From a checkpoint of a small transformer trained on Wikipedia: width 256, 2958 steps.
Each number is 128 + 32 x the weight over its row's rms, rounded and kept within 0 to 255. Layers, rows and columns count from 0. The size above them is the row's rms in percent of the matrix's.

# layer 5 MLP up, 704x256, rms 0.0928, rows 0-20, columns 64-127
size [105  94  99  96 101  92  99  93 100  98 105  99  96  96  95  96  99  96  95  96  88]
[[ 81 170 162 137 149 150 108 127 110  68 168 106 108 104 104  91  97 126 185 128 171  93 171 105 134 107 136 123 117 124 200  50 130 116 141 122 166 118 153 160 119 134 118 154 144 138 129 151 121 130 116 119 117  94 110 156 119 126  90 113 158 164 159 101]
 [112  84 183 125 125 134 141 200 131 142 117  99 140 158 102 109 107 117 105 186 102 124 118  59  98 116 102 108 130 101 142  99 161 141 157  85 133 111 114 113 127 113 110 202 108 190 152  79 127 136  98 110 143 119  85 141 148 127 126 104 167 111  70  96]
 [159 123  65 139  90 137  74 101 101 101 134 141 126 134 145  96 108  76 125 159 135 143 149 147 124  72  94  90  75 107 108  68 136 108  77 138  95 181 101 148 105  87  85 142 114 139 191 128 145 169 182 107 107 130 102 122 115 156  85 128 102 149  89 120]
 [100 111 152 153 118 172 121  50  85 153 135  99  50 102  68 100 164 162 199 122 112 125 105 141 114 114  71 187 210 104 128 149 179  46 131 129 108 171  61 120 101  99 169  93 148 132 153 106  80  88 138 122 120 158  80 170 128 156 131 147 127 148 133  77]
 [134 113 116 158 174 114 155 118 134 113 162 137 123 119 110 142 172 150 128 157 153 202 125  80 140 129 113 126 112 119  93 147 159 102 102  97 130 149 134 197 197  98 155  94  67 103 158 150 116  73 175 144  99  88 129 127 131 116 136 153 157 169 153 102]
 [114 146 129 136 139 170 109  89 108  78 114 151 146 107  96 117 133  89 159 105 106  92 139 122  78 155 177 133 152 161 216  79 140 177 123  88 118  84  99 126 174 161 152 100 120 158 152  92  87 108  71 126 103 133 161 126 146 215 136 174 110  97 131 129]
 [133 101 134 128 132 156 199 109  95  99 161  98 121  99  88 112 108 151 212 115 180  88 132 122 106 100 126 142 115 111 177 172 162 121 116 139  82 181 121 144 126 116 137  93 169 152  96 119  89 190  79 101 152 123 122 105 148 111 150 152 139 111 142 103]
 [125 116 103 134 109  97 112  95  87 153 139 138 146  82 104 154  97 199  89  46  97 153 172 100  77 117  56 141  90 179 130 105 150  86 144 115 150 115  99 116  92  82 159  85 146 118  63 135 135  91 106 137 125 116 151 146 163 134 130 149 148  86 117 100]
 [143  99 123 119 132 190 178 136 130 169 153 113 120 141  84  65 140  97  80 135 132 100  71  95 110 177 144 100  90 160 121  76 115 191 135 111 143 243 127 108 138  71 163 112 128 164 164 107 151 221 130 147 162 148  77 158 129 153 118 153 127 106 115 124]
 [ 72 138 109  91  93 116 116 151 182 118 109 140 130 167  91 115 156 132 152  81 161 151 160 178  99 140 186 115  80 130 125  76  91 167  93 122 119 119 127 118  77 111 137 150  80 153 106 140 152  78 160 105 153 147 139 111 114 182 150 150  72 135 120 118]
 [135 139  82 114 109 106 123 117 143 138 149 175 109 149 189 117  86 132 100  80 131 127 132 141  53 131 144 162 148 151 180  68 108  82  53 170 129 130  91 151 179 110  87 127 139 105 125 145  63  78 118  95 148 123  83 144 182 120  92 158 136 122 145 135]
 [111 111 135  45 115 170 110 157 123  16 156 154 118 104 125 120 170 106 125 131 190 136 113  56 150 123  85 108  94  99 159  97 145 150  85 111 145 132 151 105 102  88 139 163  87 120 171 122 129  55 110 161 126 173 116 118 118 154 161 174 169 114 115 159]
 [ 98 134 126 111 100 108 141  91 152 102 147 130 144 144  68 186 155  98 118 174 158 108 131 145 107 119  60 133 172 133 134  85 128 140  91 146  60 162 137 123  82 170 101  98 155 159  74 140  90 109  97 122 147 147 150 122 135 139 107 145 226 160 142 126]
 [139 142 129  92  83 110 131 122  70 155 140  87 185  76 115 147 152  66 156 144 116 102 156  92 102 129 156  64  78  97  98 123  86 180 123  89 110 145 167 119  80 143 162 113 155 132 140 177 109 123 119  92  66 129 162  97 142 119 123 126 127  69 106  89]
 [133  76 127 132 127 144 150 140 137 131 141 180 117 174  97 116 173 134 127 197 120  94  99 114 162 138 148 128  84 111  91 144 119 101 132  90 182  92 136 129 103 173 110 107 102 155 110 116 108 111  65 211 118 153 106 108 118 128  96 135  99  97 149 189]
 [106 166 161 125  93 110 167 107  94  79 124 164 102 176 136 103 108 147 168 120 150 169 103 153 145  80 173  96 118 168  92  43 111 118 134  90 122 107 123   2 117 103 168 135 113 105 144 135 198 103 111  90 100 160 192 146  85  94 183 153 148 149 117  89]
 [ 88 112 134  98 142 210 122  56 128 151 104 160  90 140 165 111 137 126 156 158 153 105 108 148 159 159  94 188 167  91 124  86 163 125 133  91 111 123 121 130 126 128 155 110  61 158 177  57 149  67  87 117 153 129 129 104 172  76 137 139 143 156 135 124]
 [112 107 104 164 140  51 126 215 172 129 166 155 188  96 127 159 130 192 146 104 167 122 166 102  97  88 156 109 161 147 109 137  99 196 124 165  79  76 104 107 141 144  89 162 107 128 119 177 159 158 180  93 150 155  68  72 172 120 158 199  99 165 177 179]
 [147 136 121  85  89  80  84 153 198 197 148 104 138 136 104 130 177 165 102 148 113 119 173 185  89  95 128 144 118 123  52 110  29 127 146 152 125 153 162 122 101 100 163  65 175 166 145 138 148 162 171 182 163 128 172 129 110  99 103 143 110  44  96  83]
 [166 171 153 112 135 120 159 151 142 137  94 131 160 156 115 115  69  99 171 112 119 139 133 140 131 173 174 106 115 135 154  89 137 132  94 108  76 153  89  88 143 117 109 120  99 134 130 145 168  82 112 141 120 112  81 162 121 143 129 146  57 130 161 127]
 [143 193 140 163 133 129 117 157 144 128  85 181 157 192 136 135 140 133 182 115  89 152 138  85  99 129 140 117 117 102 109 141 117 147 154 101 174 113  85 150 148 121 122  83 116 162 179  93 166 172 101 166 110 157  98 141 163 136 188  87 156 167  92 191]]